Weights of a small GPT-style language model, trained from scratch on English Wikipedia.
Architecture: RMSNorm before each block, rotary positions, no biases in attention or MLP, untied embeddings, local attention windows, gated attention, capped logits.
Each number is 500 + 40 x the weight over its row's rms, rounded and kept within 0 to 999. Layers, rows and columns count from 0. Numbers have three digits each. The size before them is the row's rms in percent of the matrix's.

# k: layer 9 attention key, 96x96, rms 0.0668, rows 40-76, columns 0-95
# q: layer 9 attention query, 96x96, rms 0.0678, rows 41-77, columns 0-95
# v: layer 9 attention value, 96x96, rms 0.0766, rows 32-63, columns 0-95
# o: layer 9 attention output (transposed), 96x96, rms 0.159, rows 32-63, columns 0-95
k40 122:526563421547474528546617499572545504559477471477494469546505546489472528449529519464437476497516534522566507543487581474490497481488500456471530476557508508514470502572500469488536511534426517468552552532508491533486507450563519534558502559467494577522615489550486553502506475444503486521
q41 091:525483474484515453494456530443526399539499553511438549410493449516540529492512489599580529426547441498474544400429457471459493521498530472496511468474494530543481507511479578515518482469551533521536533506479571464480524489539541495499488468468545511518425460527474439494476545538459529490
k41 093:529428578463551473484477499450505481477576560539495522470482408545478509490455497530576568421530428498443493487472466444502464506478525465469427489437489504494490515442489528531477451486515481566487504555471488458482498530484486476463509399498458461495440475461575469527497529504466584459
q42 108:570510509451494511503551478539539564498488423533544445540499556428452440476478523391467422520451509522548456569570532515519475515485509522526505476540460523461500495462521418462542549517467501491431469494552471505483513457465432530497479518538489457499541515489534593450439499492501536550
k42 101:505545459542516465547512485565506481496428428490526437535468506457496507495545500483433469522465579505568453541538500547492449446452484497546534511555464514527491521516526415458489508511507517441499535479545498503482547418491521509543463548492503567526626528459449578429506503456481459522
q43 095:478429493536566509530478507474484422471552542501471547475465444538536604524470478520548550541514445555496545440476447466506574474500544490478494532502477509494533498513494568477472438500583488526626539470464489574506476551518558487504515478464488521478451482492508407534500516546468482522
k43 108:500395545419523541444431501428501501480543559485505514447489475595522517488458505512523551485528441504424562509493478466491553556551484497503431493435456515467522474457536533518483430512488425536464458516506480552513489526518477477464561503466508468527439483495571444492487502526476508410
q44 101:568518423521451517558527550549509520501516420436517446529523493446501454523538449457476384559451532546487476524569521510532480521525492494529581510531500470477488460488488491542502564536438500491535543487512496557519437488481497550537527503511470418521565509547524587518448472477543484553
k44 080:530499476521454477550533495497477498477482438512575426507522515421491526492579513449438516544506591511528510479524498509518487465499425527557550540628532482514499499501508540487515528473519551485509546445509526463486529521520531521537520528500532467510613493408470495389428492496498502524
q45 118:478499578534534518500438495478463460508514594460484533435498435584527578534416462510488541458556440533486463479489470481460524532474477528494449476360469534495483531435506549538505515482522435500498506460511450540510504471555490485505494540457563525542470509458504440566472471492469518489
k45 100:513462508480467513519439532467547482447484547442539510473499504525497382518441485525482526504531510510534510534467497501526555512532544532498460448373524442455614468421500572512491501521513502526510458441458488500444478523530526506449564471465486485488460494550515509554520474540430455428
q46 100:455587513476504424493508525477502555484519515525482526487499512467428485447495496525477469508513453430512476493474565494469547532498474461475527500557449455432423495525487555504537523389492516456492479522439525547487448585418505490531543512570501435470532425547489453463472502412479489500
k46 109:498482514584509506550483471527503483513507503557476563492542524577577452458551502477509563462490541438526506489599508531453488494542500510458524482536477560473503535498465439457451540427552523492548520502487503514465506586535467462492495517502406477413489439492496455567399496512512513470
q47 098:508506492480522498544499437564487482500532463488480480462530470499539462521493566541512487548519378495464474561414527500607544516555439484460487568530494488500487474504560519510539488476469499520473503448527469504557462447559507454518513470473513471480472562468572472473422579499420457553
k47 110:539536481503478527544504504556456443506585436489498528468412516489501486528531494513478569494516474521526569549535435607563566486591554482497508462482469565469432528521444552486546493515545476520544495482481495502558498511583516505497517490491452453480469586462490483458452530516444509534
q48 104:467488476504514487519461507551477557474530487565483480553562480438448452433510574485486507486551468481526480529508465449494593479485550539544524537502466489446431521457520470530540504421521460467476412473507407509489504515434506452463420524535547522500486497446526522436513432479577530484
k48 095:482517462569542482535393510540473451514461503584455412491466519542602544494525497542573477513502565511495447465549513569548495490497480510472450459495467472513529510494503463449491524486448466468485524517496508537561473449549508472487481466492515494509448507470462482495469448453462360464
q49 093:531511513534498510464480555557383444527544500556481498469432541468470505523528556428551511492539500464542528518465513470519485473553511485473509522510486464523549478629570541564530460528465425493494590504497500546548509473540526459540512552511523520479434524465475533516516533544562529554
k49 094:559520464579456468472504489526496445526511539480538495430491473467567592474507530484525493414525524541513556520489482422532548471473512502493515529501527537516531524441524477548544480537457424452532486551499522453480593478512540485487584470469449488582472534488570467448509553453522442514
q50 103:521465571527562502550464484507531533406448482523484514508460533546467519482528543452513543498444529522593567521482470518473531459527528389550432571468491529534562545516542500465535498559537448514509478477518497476409455462454472507442531468523513551483510488453494529437494534541506529446
k50 108:480578445463521470519489519517507514546427465483468543439554546461418521508572497539569455477511458514548531466488519529527464508452507484430479555479563489507450556415502460498551565520520419499550519545534498539502420517524513504536462513484551559522525501542467523487521517432435567492
q51 109:461525426503435436505511599501479530479445499491508439491491472483575533531562475541457480545449460450485476514496532423493470497500441474500545469534521457531528396446416522504495470569470519543558544532521510461547520475513513476442425533491575501454500526513535510466487496556496486434
k51 097:438496445431453479528496542480450504496512514523458512532445531487520563479529484508452475576520460549442446539499489508577562480441486523446574472518464504524399492498485537545538527510493478492484532518477443547517550589500448432514538513503528403475489496547474508457481549591477483463
q52 103:484560431520458478586498564470581542578531477535479516520402478554440550464554451486495524524580459563575442493501540536520479479497486482499543499496440507475508549570470502533485486496513510477520549543481555505455438496442476476526531519524474475463560532528485467490496512468556563553
k52 092:460489498554472445433495437450474485445513550550493497418498513480473448528525526489512544523530475470454596483533511492573495475494491504498544546561524463513458493495601425491447441448541545522493522510429500462471438534470522481550475534455469519521529543469501453449444456591477507454
q53 109:526498459545476523545453494541503525499565456547446529539441492451531510436417511529489483489499491536563551510532545491521544525476537436494581521525521508476577427516509494450495488590450466488451373481546467506558522485524483535494423493483496479525455497466521504502460450474566572490
k53 108:502542551477510475504555492515453478506530494517522480484473454514559553519489495511480443542537498488401552493488579474540517446498424509527494552449450458535554464482523487483494513578551491534516480515563431472502559387539529513487407529473510523537504602486525464504507588480462462523
q54 116:471495552499507522523530543464575488498510526605515423500484501465533515549513481387521550500545475565513534445528474488575549449532503504490423562487486461501491482402541481535462518475460503520482421500573514503527483440416466517529535468549534511497491503546431514436476490536484502476
k54 115:501530534535551474455440488448443505517465534559553525470555512570466504536465515508452441461542501469537456532451438513485481548486501525528447477559526438495501527473439478456556495462562531493490453529471487533607465464490479440484414487533566505534566498477499498413511498569438504500
q55 099:473520489537462515553493522488492553536463535546482468560481466510553524455504454495538435562501562400433467502518575383498492541538438462579575486509451455479540487563578480493537517497501527452506452472465547457528520526543474428458529530546492523529502504478485467504517534488462488459
k55 105:556520552483565494471499467557499470522455433581421524537567481484497556501502492477470469529496512466493556463533556472601602530494496523496544509523498488478481534478552541478519488491461477493561507430505475492550538539433526495504517504491496499506462557535487383527571501566527580505
q56 108:501553536478498466517492476476540457487491510442517531444458522544510532555485533527466520510557449484532579502563507448454493491432519540495479463465517529435466476410525478443526417483568491466449458471556469515452522408545409507481517522485518476504525447464509515415413468490488542534
k56 104:496431519481529459517488475511524493462496517505542446488455522524489418510487495490510511513508476540590511526510540467471494477468463493477462503449480424439511507420413469431542420427534482485513432496487546531461529485503511491455460602526424535391528541558499541527500503469439464474
q57 107:509478510496508480544498475463506457456504486473487471469504505436553494470426527508465519496495406454587431443502530503462464469507459593494521441492510473444502558476520488519582475491555512485457512524519547431443475537438559460531542525597493488569506556567554519439508525543539515512
k57 115:472465490577547516463452521426495506469431435495501509522390503510471565491501469498587481464480491452528485497587542477396510466490569515573535507537448468483481529469546477476433447520581462507502529434483504550557520513490522448517552512489457501495516502508544555528517464510451501468
q58 101:588465510495575541459516507494532556533427511500461483522484547489485482430424511502536529470500398477510507505490514502557499498518525544514449537466520488448523446565554527555552569478514540543481479481483476526548543472473457485576584537555605563487457503525540521508522542517535537477
k58 094:507570479461623484500463469499558536505489506519550541493489502580531489465472489503526442468473435444526521543534465529496442467487493478581518478482455494514511520507490517498545525554542501501492513431483462518502595523504493447478635453432533544569489475484418486504479507444459482533
q59 105:449475517507556522457520455421517484449509509556546520478569479448484489468451494438489517468445486479530493462434395424514510471540473462566421426552491559467497536511479511476497443480528516548488479460534501546541504484488511449520431507505520572459488465549467454539523431500430451526
k59 102:589604479547475462485501526467552497518541527484549561554482543560518492465478465448528519477488458550454434521482441513488449510480528484509507495496482533528591542438532488551447485491435470500521494534490475525547499466547400447544482530571469498567548466580445496510488500561496511508
q60 108:497561493480599533488507450481511473527499535490535489516474500463563440527489575513537526471501525440537454554453515454485534502471505457474517523478492479518487496433439512485508472457482458455426482452541495571490436459435590524430440524495596507537437495495564480461555471511532449553
k60 109:510487481525542573467454465485480456521497534518451551498403525517561472639512424435525494471512490488482474546505513445505511515483504545444511502430501530471495558544548440454576569491480441474495544474511522469432462498565539479498477563466565476532461505506480558512461478491496454501
q61 068:455443534515524523484496447515584471485511578489465512527489503526388520479533564493485549452620455579548483559483480503459517485429512475497520503560462444496462454515467518512521544530527438451458491479573510530506490495498423486447479488475552499581529464469466451480542477501521543492
k61 110:524581451522499421560575505507559487553512509508513457533480527478501418550505469508511495428561446578462436496412556500489508508465440484495475430562514525490490491539518398486469461486471547540526521536493501507484438506465553561556495447464514542458524520546476490510471500532445492545
q62 096:508503479483545516515536564439510473532486553450536534536430502541497459442466613538503497550511511539513532512544461503463495467422477538525457636514464479548495452523513553535514487523514480455473489512523494457440572457537549499490531481451514581471519425484520457449490567540525523498
k62 115:536525472485605496495529480447516507501549536504540453551488491475486480485530489509449519522479456539551547418483503471498511539557427530401419541486440510497450521460521492529530506510507532464508554506498538558482517596454479519518508533457491554431405547497553474479503431486435447529
q63 101:499497483471461468514488496553531479611579511501535482483550487485471550490506498520454453535516539428501498524470550485549455530525519444452500482495482430479485479598522594509515497508499531546472536519468428459493530495516521473472557487532555466553499461473509451394386562538534515486
k63 104:481511530505508509433511473491495479487508420469499508496520533454596546541516506527458450460464489461451547503565512465511519567524420517513412483523474564471483463511536486556503445471521497517508489552481533453507580560510481546478564465558426494493473566528559498561503582503403518528
v32 096:454441491546482501518522461546489632396553476503501493538438526510441489470548545498534530555519484457470437549491517543445540486505562523495470491560498484505537534445549496545485442547471530498534453577446485494487468526519462420472556478544516474505466538577514547524532464500479490464
o32 107:533435543503436507484489499501515497423457508466470576513508489497471490478514484400476544562467523428484554554488535494464530454468556601489534575535430529536525435465525506502510443555488485473478453487463462513537485529483487511469509529490589475501500569526493487442534462458472409446
v33 097:527467518473542513467499502496496558488505456527488518503537429482467476553480570475514512615465481557460527596473503545540526554492513566457456511516450490502454439500582466608511464444500558460479468525514480404499487518490540522510523509542457474521533586520559511527496484492559529455
o33 101:536445536503584547510459446502503486409480529430505527479517493560434441508513483462489469520540421524583531549463529628520487525469524557484458505556440499448469488463548466497451530536505566491460511490487467507476529536469525492490503570488489497448478465462560452500519439521479464448
v34 109:518466518482445532438494524495584503510424549537530538506548514528567465522522517498483512477499491488548597539516489547470513546456451498558521404511477495510447477485518511458436546473542515501486524463455559499478478470524545438522546463441500532431490483435542486494644444485504488475
o34 112:552497554464481464527558557480498474509529467506492456505501564501539471487524474534458509442469529531579515373434518497521533485512504522487462405517488441555489490577505532533471525446480612476577555460441506504454479481498513528513538510450446403496492498468477471482541507467544486492
v35 101:445490514456519529526525416482507480491514476544489533538487498534451479518480547475479468511431517488507459552547441527549587489403494508478470515531514588450458411490494502481559479612551460447443469447489446469565471454526510509490536494515489509527469540555522494546581447473527516512
o35 089:470474486499555454473496417531516416445493483519498473510508512500489453565444468517438403497547576523583472509471469501444514498471459547490476511561522508519464436494568511481450512486427452437460496489446478483488483498560514532493584563551495497530457476529463540512491437462480415490
v36 097:513485528512554478522535517518513461537533529521489510451465529494567492513550410511530542422569532468543521440487540517445507530487541398511497464519561526515414507530511543482472497470545569559480509477512549498512531430488625524539461461437494537489507527429450487465507525531458450527
o36 100:573536428524446561580548584477523490546520543499465501477508496471528489483542540521517620503545513567491439489539462492532520535484489433508489481486519502514511527498493568474529481421485557576551563512470526479474508529445546502550558440505495513505506528536417481441430515471525510476
v37 099:532497463451519472557498485482478511572508519513532527458462510507540492467502392469467490484626507451560504470469517454484482446484458488494500455500516449622543478497530474448453536487477572586570432488458454544462514520476537553517508449525458504506485473537444466505492506461444521468
o37 102:558557436538379494557515556510460537512488519599536532503535507465518542502523562505506495519496518528506513492508602488503455454474488446533521490487504454517582537481481412441488437448498555518482449450524473426533463539452546523509479505488466522516453546554492467523498550517540558517
v38 096:486507468507504527435480480492483546514529482486485521503559503522419482487491558490472479534495454578478538489509383498479580463454553575505497543521504447487493453528512486488537463479449383529481522568567469531509586504598477470462509524486455401487503575491527506505531477506504508509
o38 098:481444527440536470445409441497517484517497490539498512460451549523536504494561480468521444528522563510500558514544488479458540520503437561474538489482535458423436492490481552449455550545492489510426535491511492521537573473421493518451512557509523489425522567505550468525582492529442432508
v39 097:508485531600498505492484437510488584515482523493460493578435530468509478546513455511553491513436465453487495481522486534501508513499506454471474588501507506437500546544533492466551440610514441482493410513541515474507518487606464487471535527392486458523504483510481490489527510504545409492
o39 104:480434509519497425489459464532598484512479515491368467492492471457475434546466516509458499477537549484521457549529465427493464495514491501478535517514547570473507488574497592457512487587500509489493497505457512550501507483568473481491487485410517467479554532519508484516472469550508390463
v40 091:521535486516509505542535572445540432467513516588544453491459472521493513439517521507504543439501542565556567500482477506456418526533433452465551451481531536536500494453499491521514473469498507503508483464429467446487452533422553546490489496445509570476464506563459496578424426507510543513
o40 114:586622469580507515557528582510545515434546480562617494615430459498529524469464493546515501498513457469473517449457518561451507506553494492501479513473457514522522515536523505520502451520520486487571522512535497452492508523532502559544509517532474529464476477480527557479476517462468544520
v41 100:508476434492552463497466444499577456538538496470511570522495543506531532429477465498470446476554517407533467519520506514513508514491411591466501453520497523511513591531484462459420586541478446474496541417470486535551500477535479509477546543469468542475444508511511497562557449526516523509
o41 099:460470546510452434518520460508495465483484491497515454530507486524605567477405500488440478427422557512540488438481509484468502423451492448553481470475522455478447520565502459465434417462466476470476542422494490484516390465548516498477517517497476522545478514530453532509551519532505509508
v42 086:467536450532562569467480500462435532453535481473455459533548496475497493532477474473534439544419468470492553542543488481537571515514569491481509537494490540460580444497507453566563543453466447431511552448522450598425502512521507489452526533539547523475513529556507529484503438496498528514
o42 082:437475548482609488420486454494532435506386469552463509463516486592479556579455534554446450496496538464491538487493431536505538514504483557486538514480483499436500481489505474538494475547469462529498494493527421513493549520497510469446406564507537550475542469475503538494491506474491478542
v43 100:543519554486536520428441527499545551511480499430478491477480501454576524483526484555476503454523487557500499492427505462485424495527491527541568437500489457495455545519508468455523557422473517562490569532499578519429550486562487493518489566428449448499497474472456491473510548548477407485
o43 109:516491476481474505491507522498506487594575548509511457427473496516560517409573551575528579402509468510448504454510556489599489458536529437503504447489506485461499579546422519539507527520540511513510488473476540515495508486479475434514448482437505499442506536512471450464544542541486483475
v44 110:478494498448441547502487453494432484417488469576427503526548502492452466465488503510471477504444532517446514445540496453477460447443451443605485568504456508478510450537482525506518512467507480495471524575587486461533571569454469450489533483480509435508499575493475511526489554533439529527
o44 114:496527462504537493467395430420487533541491489545404487480523543477477438495571497497490451541482465575519534611508485465485544549554435545558546525518485473462470498516535525504540544517486462520510458458560548511503552453546436517462538455552535493526523492501481559490559490534481511524
v45 093:496484577508453460481528491509552516535445519494498524569473529512565481488523451556488562464475515466531576552496513448477556545474555493466498437532531474526464523493484512499487525542576556532500502485493539537367487464468550507533439498414563493485471468488415490457487488565574476523
o45 091:544545481511477503526566504498548522493493553539468480498492521501499455434498518497520550415530522478478485502483450502565505474516528457439506510547467497502508514577496494543590518473488613482577567562405494522494472571561528563509524515443516539522528553539455408460486514436494500479
v46 102:509474511538545502550542604491519487547504511578541441483503481509459498475501516523485493485571476491532462449431472479415478514511467515467534415485566460536437527480507526506454479494561548555531457563408425454506507556452505516515489484531536597514509547477451525521447451493463530489
o46 122:564607491541418558570527583469507529468536557525633521585459471481455555463524485430494528553481483473541490485520559507497530444482496501491481504462453521512516504521466551491500518494530480482499532490486461479559542517439493505525547550471463554501477455504501538498449473477497579458
v47 102:495511450542440544520500560503481488568467493541513570522424499515529477422476551461483484517457454538493435558601496436470459499516503506514503522480497489423521423495538502566482498508495455475504480447491471494544394478465512458500518465399504563466515494517549478470515448476548575522
o47 098:530496548455531427453503510520527492520440490481565573570445519485556448568499470460530447528440524439566468486464426502459523490563471519476502516494480427505545462515568480515448477486461479536523517562492485508507508462574488522543488495469451517518529426427516526521547418533563462535
v48 101:503462516447571511508550503507518483613481523490519457440525493478547509514555455525524504489605537426517490471442504536515470542484535473580500427460519502461487481490441502501471539491523558538521465556487528529514563518520552541549503514450525531569549534458500481459489560525386454468
o48 108:574526496500398533575529529438493515604516585493513472476558475508509530497549524523485568546531450532487440509521592496556497479447497464458525448502501467490510486483439521526498534442448500509528539497513509505491522500440529436549483476552489480453486451562477460501383536506532498492
v49 099:513527491499484510525514536505519518537481486539534496491508531498525502460536387452496494457587494464535455438513584526475530477530466476521465493505569529513531414450522524495482605466542543586513494578434449521502471531508521452505487520573479525443469530574514472501538509436487597491
o49 106:564557452541431520458561578507489542535430460549504553533568462524548539480569492505497479561439544464516484458454541445532507487524509536532546529529479473524511540418508457505526535473488518479490476440545429410512448462432527508485558517492493504511482525479457513483479514542595538510
v50 097:486529538499429478498475509513455498424456455443431480533473421509470449520517523499542513525442510501443562499486435417566526516509485513462465522500464463536496491452495471577510484522456445414536429539524566510474485549484495473503446529596494491496522553481523499466399500512579490489
o50 106:443483517514559519455455417442511512427502447469525541514500492494432419469486492536518465539485462501453494517479453484547507533540509513478505508494449531464503437516524424496582539590549508486437487578482535549452576524550524499444427471515526475505466540493556439497459521465461532450
v51 095:544515476448464465531536554443469481485505503476513499498500459488482483485481460480482450583547490580491491454517481406513443394498435523569556517496572429505595412487444455514515487450474489492558444479499510566520508563475557486468474509450478536518473472470545478535465500475463484498
o51 092:512545490465494497490486486491498529562488498538634487524472466523473482476466531572512431587499443507481531492507504465520496502533442537523555506463480407494559421499453448446388486547506487537535458524567491455537496502516500513509435466522478494484448536492522527585517499556497523572
v52 090:528529507524513429558534529477531457501506520448558464433471504491572468529500444529492532468579524478539491448470417489503411484524489438511567527503562505531522535515442465469505485485479546536604502484517590486469484493525581515504458432391473528508480465487474483512478503481438477512
o52 096:498545441516444507581541616537542512549531464559653463466440451455491513492468510535510554532540485522425483498506497478528462529497472475489516484457505478524531534499455511497477439466502513563538521479526536494479465556500495491594434428493532483464458551519509484544476518496483535520
v53 095:522500434480509528527472517456490379564551490559513513454493484487535516500536453498504456433499508465552528491459514495411495493501440426500486472492535500558509510456496508435417484492556618517571546471478512482514476530473492562504541443443553570484468502478421478504459495480491454493
o53 107:505592448572461496585473544431469514525531468558477519481534483490557635534551555498505530504472469519526469446498527518480488526510446478518464517476465518531556500578489527472513395425521502502552491476469528441455487514531523555544517500484422542507447487519461516475470500499504560528
v54 093:497572511569546467477491567483529494575476520449496435445504506489500453449541486491481543460462501489481573471486545610441516519513550474465543486477498547541534496464511462547576549421494465522490563521511507513526452533490432523518398506417494543499501540566466517534524472486452478497
o54 099:479513505585525521474481561543590450516520521518477513506475448512600546505495465618535584526504471491439488428528553491535516465534476525473540571464506463524504576470517534569536524520493511481517524515560538492445529557451539518549480539493555531475565443455521514507516540480485523472
v55 097:519484522514452514507492523534480591487504495487505492533528575462498447488471553522492455554546516477403454528537463502568568496553504598531524556504483505476550512492487494539499520525412420472544465593538439438503445512507512444476500542545543488530444546502465541522489467578528516521
o55 110:538428538498489480404505422511580569470446534507536494464484505492439465441447407416464418528429535468419535569523494488537512481479531554511523511465458484437495489493528479522518491504483437479487496445515500547488466513514513497455441519485538486496537500500549532528519427549444468486
v56 093:545521513526481514514495521448548462538474502459555479476385457501593499496489475507535504489515527522533490505497474455490441466500468468471547472487483485524460524475507465480449463513541580531557610526430589451476508486542526511523495438450422595473507476541509451530549477424528511462
o56 107:502528476550500485527525594547485488510519426548643471514452475501548548508505525494528524517541448509560489413444514468514441474526531493477486451510441495526522582545510491524418477501536487501499510521429563447467480553546460467545493452426481471479433485489465456506493486515547502471
v57 103:505476454558549533456485475477558489512493529478480520488520415477533552481562472469509549527465498469475528531486428522532492474515555590543531509508423497522460524476553425512429583485437552472543572559473546514432498497585439465467495489449484535500514519480501515513577497440463466479
o57 111:481475581491539458510507538449482457495555497472502494479447467524574611507533551529462538538508513483562544464494530521539443445523507608473489515496467428485434495497489460587439458501497528470488544456453570541462506535506502463485404462473526481449518553498517444481514512495538453475
v58 095:511479450480478533447491544529480591519444463489474535511491512522436499485494563504496520490484491477447524592502498491496577520546543573428488557491461464533467460463505508531579479540463485445513448487470445519512451522422478550493500506608559469510464478439544527507461496512595486440
o58 093:462463543467516526440481424500487549418480556445470558490527533486480487461476494504485478469441537450493537541506529530516519504490500503449435557537470519507517448463539448504542462528554528502476456577423520520488509539497572551435436615538451507440466470453572541535508483469482478480
v59 097:429454503549483495497510492488478579396492489458448524550458492497475525460499512481438548549424442461453509553505532544516432514461559502440514525499447520447489506508618489556476511548431461461478544484501483546490436497445468518483507523548542527475515561522521548491499478472573471455
o59 113:442440557448568491464486475498511489394505496449464545481463470527489429472454517516459588504433513479550517530497504547460494424526558562472483561525461500511461470464564485546517473545495494541478480528507427551501525518547479523450456499493525567550565445479479517486529485468511444417
v60 109:522527467505491508561495493485437388607575466508490465490462502478487431465475424490546494472534516467525536423509576474426510520540473443488492528509549506534547467557477529416410477513484552502532515452585487524513505492456482529507482470437546514467504446501450491531471502504521545518
o60 111:457548444575535519536467502435466546534470481571453489488522477475536526532470520450530528527516515527438473486538455477459500551494457455495542551472522490512567569553520483410513417460493501511528514523558544415543504488502552530558511440442490538529526463531443533522481486537511594558
v61 098:520511468483460469524466505507531378581527498493534513500500557512558473524511436545547494456556558472527496416499518476526465473496510417599486453518512571548528527528461511437478516476491532549545546455478574517481501473514579511509506496460481531445511423481437488494517549569475500528
o61 097:532499446548464480555531538477444552557498490554505489543507505509544545508530527510526516458507537559403481445501465453535510576466500442516502421478543488531532519532502456497560440420484470538593514440493548472477437498510480452548528426461522477520497525517418487485468546537508560557
v62 094:523474540518520517497468533559527443511461543495527508480552472485517513509525519517515487429451486493533510529474510515556475503485475529502529454544486456508436519470432536443437608507563466550406464464514544578419491460555397518541505517442500434544533449555487459490569535509510492517
o62 097:478474494487461517540563515478466384568560503503465486500492548503502502482566526516525494423517494440493456455494539514540430440506492456470573459544530568504471529520457467500543574446499523389462573510487537500488492444491463490497509495436413459503569544492486462466535529496515527525
v63 106:447501469440531512528502465498428557441510485576456515484549538526506520452469485491436532531525439475481537527527534529522480546527500453531478563515427478471482507452515485575514514473472519440429496442541403467561459495410479562494581519585465496514499560469498556467501495523461501485
o63 122:520495531500537529468464497507468491452471554469411543444524523479521504483493508503441517515426460550576546565468497533485534523465485466573471524536507484492506457456547483502510473483437511544454421476580433593510571501478519545472496532570478542568532455485545605502492470485466500459
q64 102:418512458534452501548439532442436514510547531535467504434475472567441482507512451614617533472561493537453535472457483482475529480569542464512502539461503508545537515474478578550493504460518488468556499486487518529503477515473474488451537447507500433516485521508517410522504551500438493491
k64 078:569496473458552482476509579423493489538561577521557536500466507460577472503502496580440473416515469492486499461490551463459460517486536493463523485515475470525478530429534498516533514524484542527554513560473415543472395498488460544474547534518452485518487469424509490449419471500474529499
q65 114:639525469508490526486583500555612556523478481431532463534502532487511425472465478501457499476489501500535497525520491526525483467530474505531482459521471511498436463485526411455491509438552552448424465445495506501499499497502478584523549485476516529555547503462518524495423546555446514523
k65 081:416567515555455526455478482510501436475414437470450459546508474521485463476484583430503503591448501470532512569556367493554541465476464540485476556483502521511521485536492511474480502516486426474463451495562502482522576536516496478473474529491468532493511532544479534539496497516526455543
q66 105:433464502484537450550468551444419525538538457545457549439478479535525555494466518597516474479563476504450522487434510453460529465535567475440470539450505502531539482494491577533472489489492513500556466511439507463484446487474524524477523498466473439451414496528447430537571552495493528472
k66 098:504468490498486465499481557448502528455520593512496580524453468546565549483497538508518516450497452521494568488460483504495473553532536485490448481366519458516489456500461542564475495479525489452513530446457459463471418505524562502452496501497497469454400509539468501594520537477553561503
q67 108:568511436554453488547562522517521493450420501490502489499517563482498475507551509507487473537528559488587504559510451519487473479515423563533592457510539531503501469463539474481471517452500496438429515426530496557542524480438492512531539574541524535569567454530445475495438527504534468537
k67 110:486546503533426458498510445550515442474477429518494441506541475405464454493525518454479468578444549483521429490559516505514518443484479523485497525579533533472457534490534456496490492552488455473514483552560541505575563457458447457513487558549526556518541480524446547445434473487545481531
q68 112:516573439575448455599550490526471524475449426477545455536483523459460480468543524478500440573409565502543490530521520508491471492517495494450578545547562493546487456546518481495451504545425479468454542497536486531508508466463508515555513558526546488491528498502472533516476477468567437548
k68 115:450570493539415475552519448531512446485498411506488424501539473405426483489525520451454470559475549491506459515542556524469499494467492487511539537602536498526472522517482484479472476498486468531495464498573541505583567491494495492546478515505520492536585546535448525472432510476514424470
q69 130:473489516489505531436407493441504479484522544502467519459559470547520520425465474517536545493501449513472476453433488503482539535500557499533420489434503535441533545461482556529527519511542484561534464496543527497535536435541449520416541461512417516512431499527515525561496449531457451407
k69 124:561467564435578530461455497461502493487571600479471564483473530482505474541438486572551524467510424480429517455449488498486539550497524483522497473460415507522466515477490518507499505484540526521498482466493470540402503543567534510532495446483490514507453449481584451567539551534474533491
q70 096:498577489552478569522542475586528520558517478526524479548539564409478464483534501453446480551501523468535483491548474549518489518471455510477496529581485485479509534515491476446482580463495557448514499537448544479570545482547485546505460554526474477454524516453540574444483476448563440443
k70 101:485501544570493550469502467488505475564557501443555477558497468573534532495486526515546588524505531440447536486503479519519504401511401485524520491523437542469528403494448522545514475471499518510541483544504499457461504581498512580483469477493439479502476497449513541470563499553524421455
q71 086:532529478507499447503514501524529534420474546506513528534401525500508553601527515480523554516501510502518528504502450511486472514471472519482599440472488514517438470516534502505425446397537546465481482476531531474513497568507574509499480450550539558430442566457466493447543554507439526465
k71 092:541510460505478566563466501444460517495494494568559509521581431518492477513504515529502517580441530479592482518513492457550524467512456525408502569502474532428543474482467497521545472535470436495475553485503504489456498487490512453478526536561570466455467543423468553567475564452515480454
q72 095:532529385529468469570493553438498552537476457508465452504518420490512464486446467601507453442499458538512497441485508510490537484594558438490533459454464545550502485526524503543416511430536506476492448446516508493505543464469499514470544459483474469496489472553558485519462524522440541516
k72 088:455449543478536492452423501407488489466586602576510544496516454521513480501485497490509520430579486523502586504505494473518484560535462476502449506417511504450523545449479547550571529447521504545551521499475491504458436429498494473512512512472522450457467504463498442556476506456483546480
q73 112:533475586531472557431537440564517461474484466492532506553524522469467518506556572397420513522425518470536501486574499527517476530491443513504489443577502494478460524475500430443499495581490530522475497555507479486532508556540513494552455496479503520536505572467487574489506467486579511550
k73 097:486569479533469531491515413594476478503481421485516459472551535418482503478585486471511516597484549480537437542492516535562560432451501496510545542556444526474516496501508485501496503492504509501516498535546489533581578462528467518513495514517493546554582482510531564440467455507541451495
q74 103:564552421572493455555547518494515573468412455496504450542499490441444425448473534492582510506422488475535484473523521527522466498544475531544564494541549529519444512496492435471470465491481525450412473463543443556528524451473511483507513499529495531526575510497485502477420514479506480544
k74 077:473556495568410490521528450546477432537489411479505517482538493480446515561599530430475528580476509483546484572551501518524513445459479524496509543558484551513478555508494501456444493591486449510487474494541563474570572507557503483515471528504531519519561553491464553483492501530477480504
q75 101:585562456559446481508523460571558533469500464435533477560515507435443478468538500453475508536423526486534471541537506534511432529529471539530549481527544477497419433528530433474511457510484518524465545517554474554510543516504503521559498491555535541498562520543514596509449511462542490548
k75 077:464510462491506490503541425569419445495511458488549466507545567433496500490516465447536505519540539500556460482518534507530503473449404538535551530601471536501464542505464491451502504503506512516486515523490539487519564516474485535547491503512458498538634471444544487398472450490443466504
q76 118:595517431513517402468522505535545573467457457462521468558515517459461493449479507442474449437439485513570500577518461540500475528478487535537569485511530482511390465508512388503504500492527488493436532488529464537500509487501492525517472489488557570495560485534518551509476488535512442539
k76 080:438597448543489512540535467498508433555440458510565447572522477449495516511461513489517505563482553502483515552545478478489539398472406532530523537558479537501468473516506488468569514474496502430467484535571513537508585532483463525540513489515533458494584490453529512478468514450463463517
q77 076:504427521496530438553485533497489514514526589495457539475499470549505530490487523539482527408573523492466542518428414512463487563531424479507464526478455470492480477489473533508515580513551475521478521413478488484467448482566534555475449548480463484479508501516539484566469446565600513463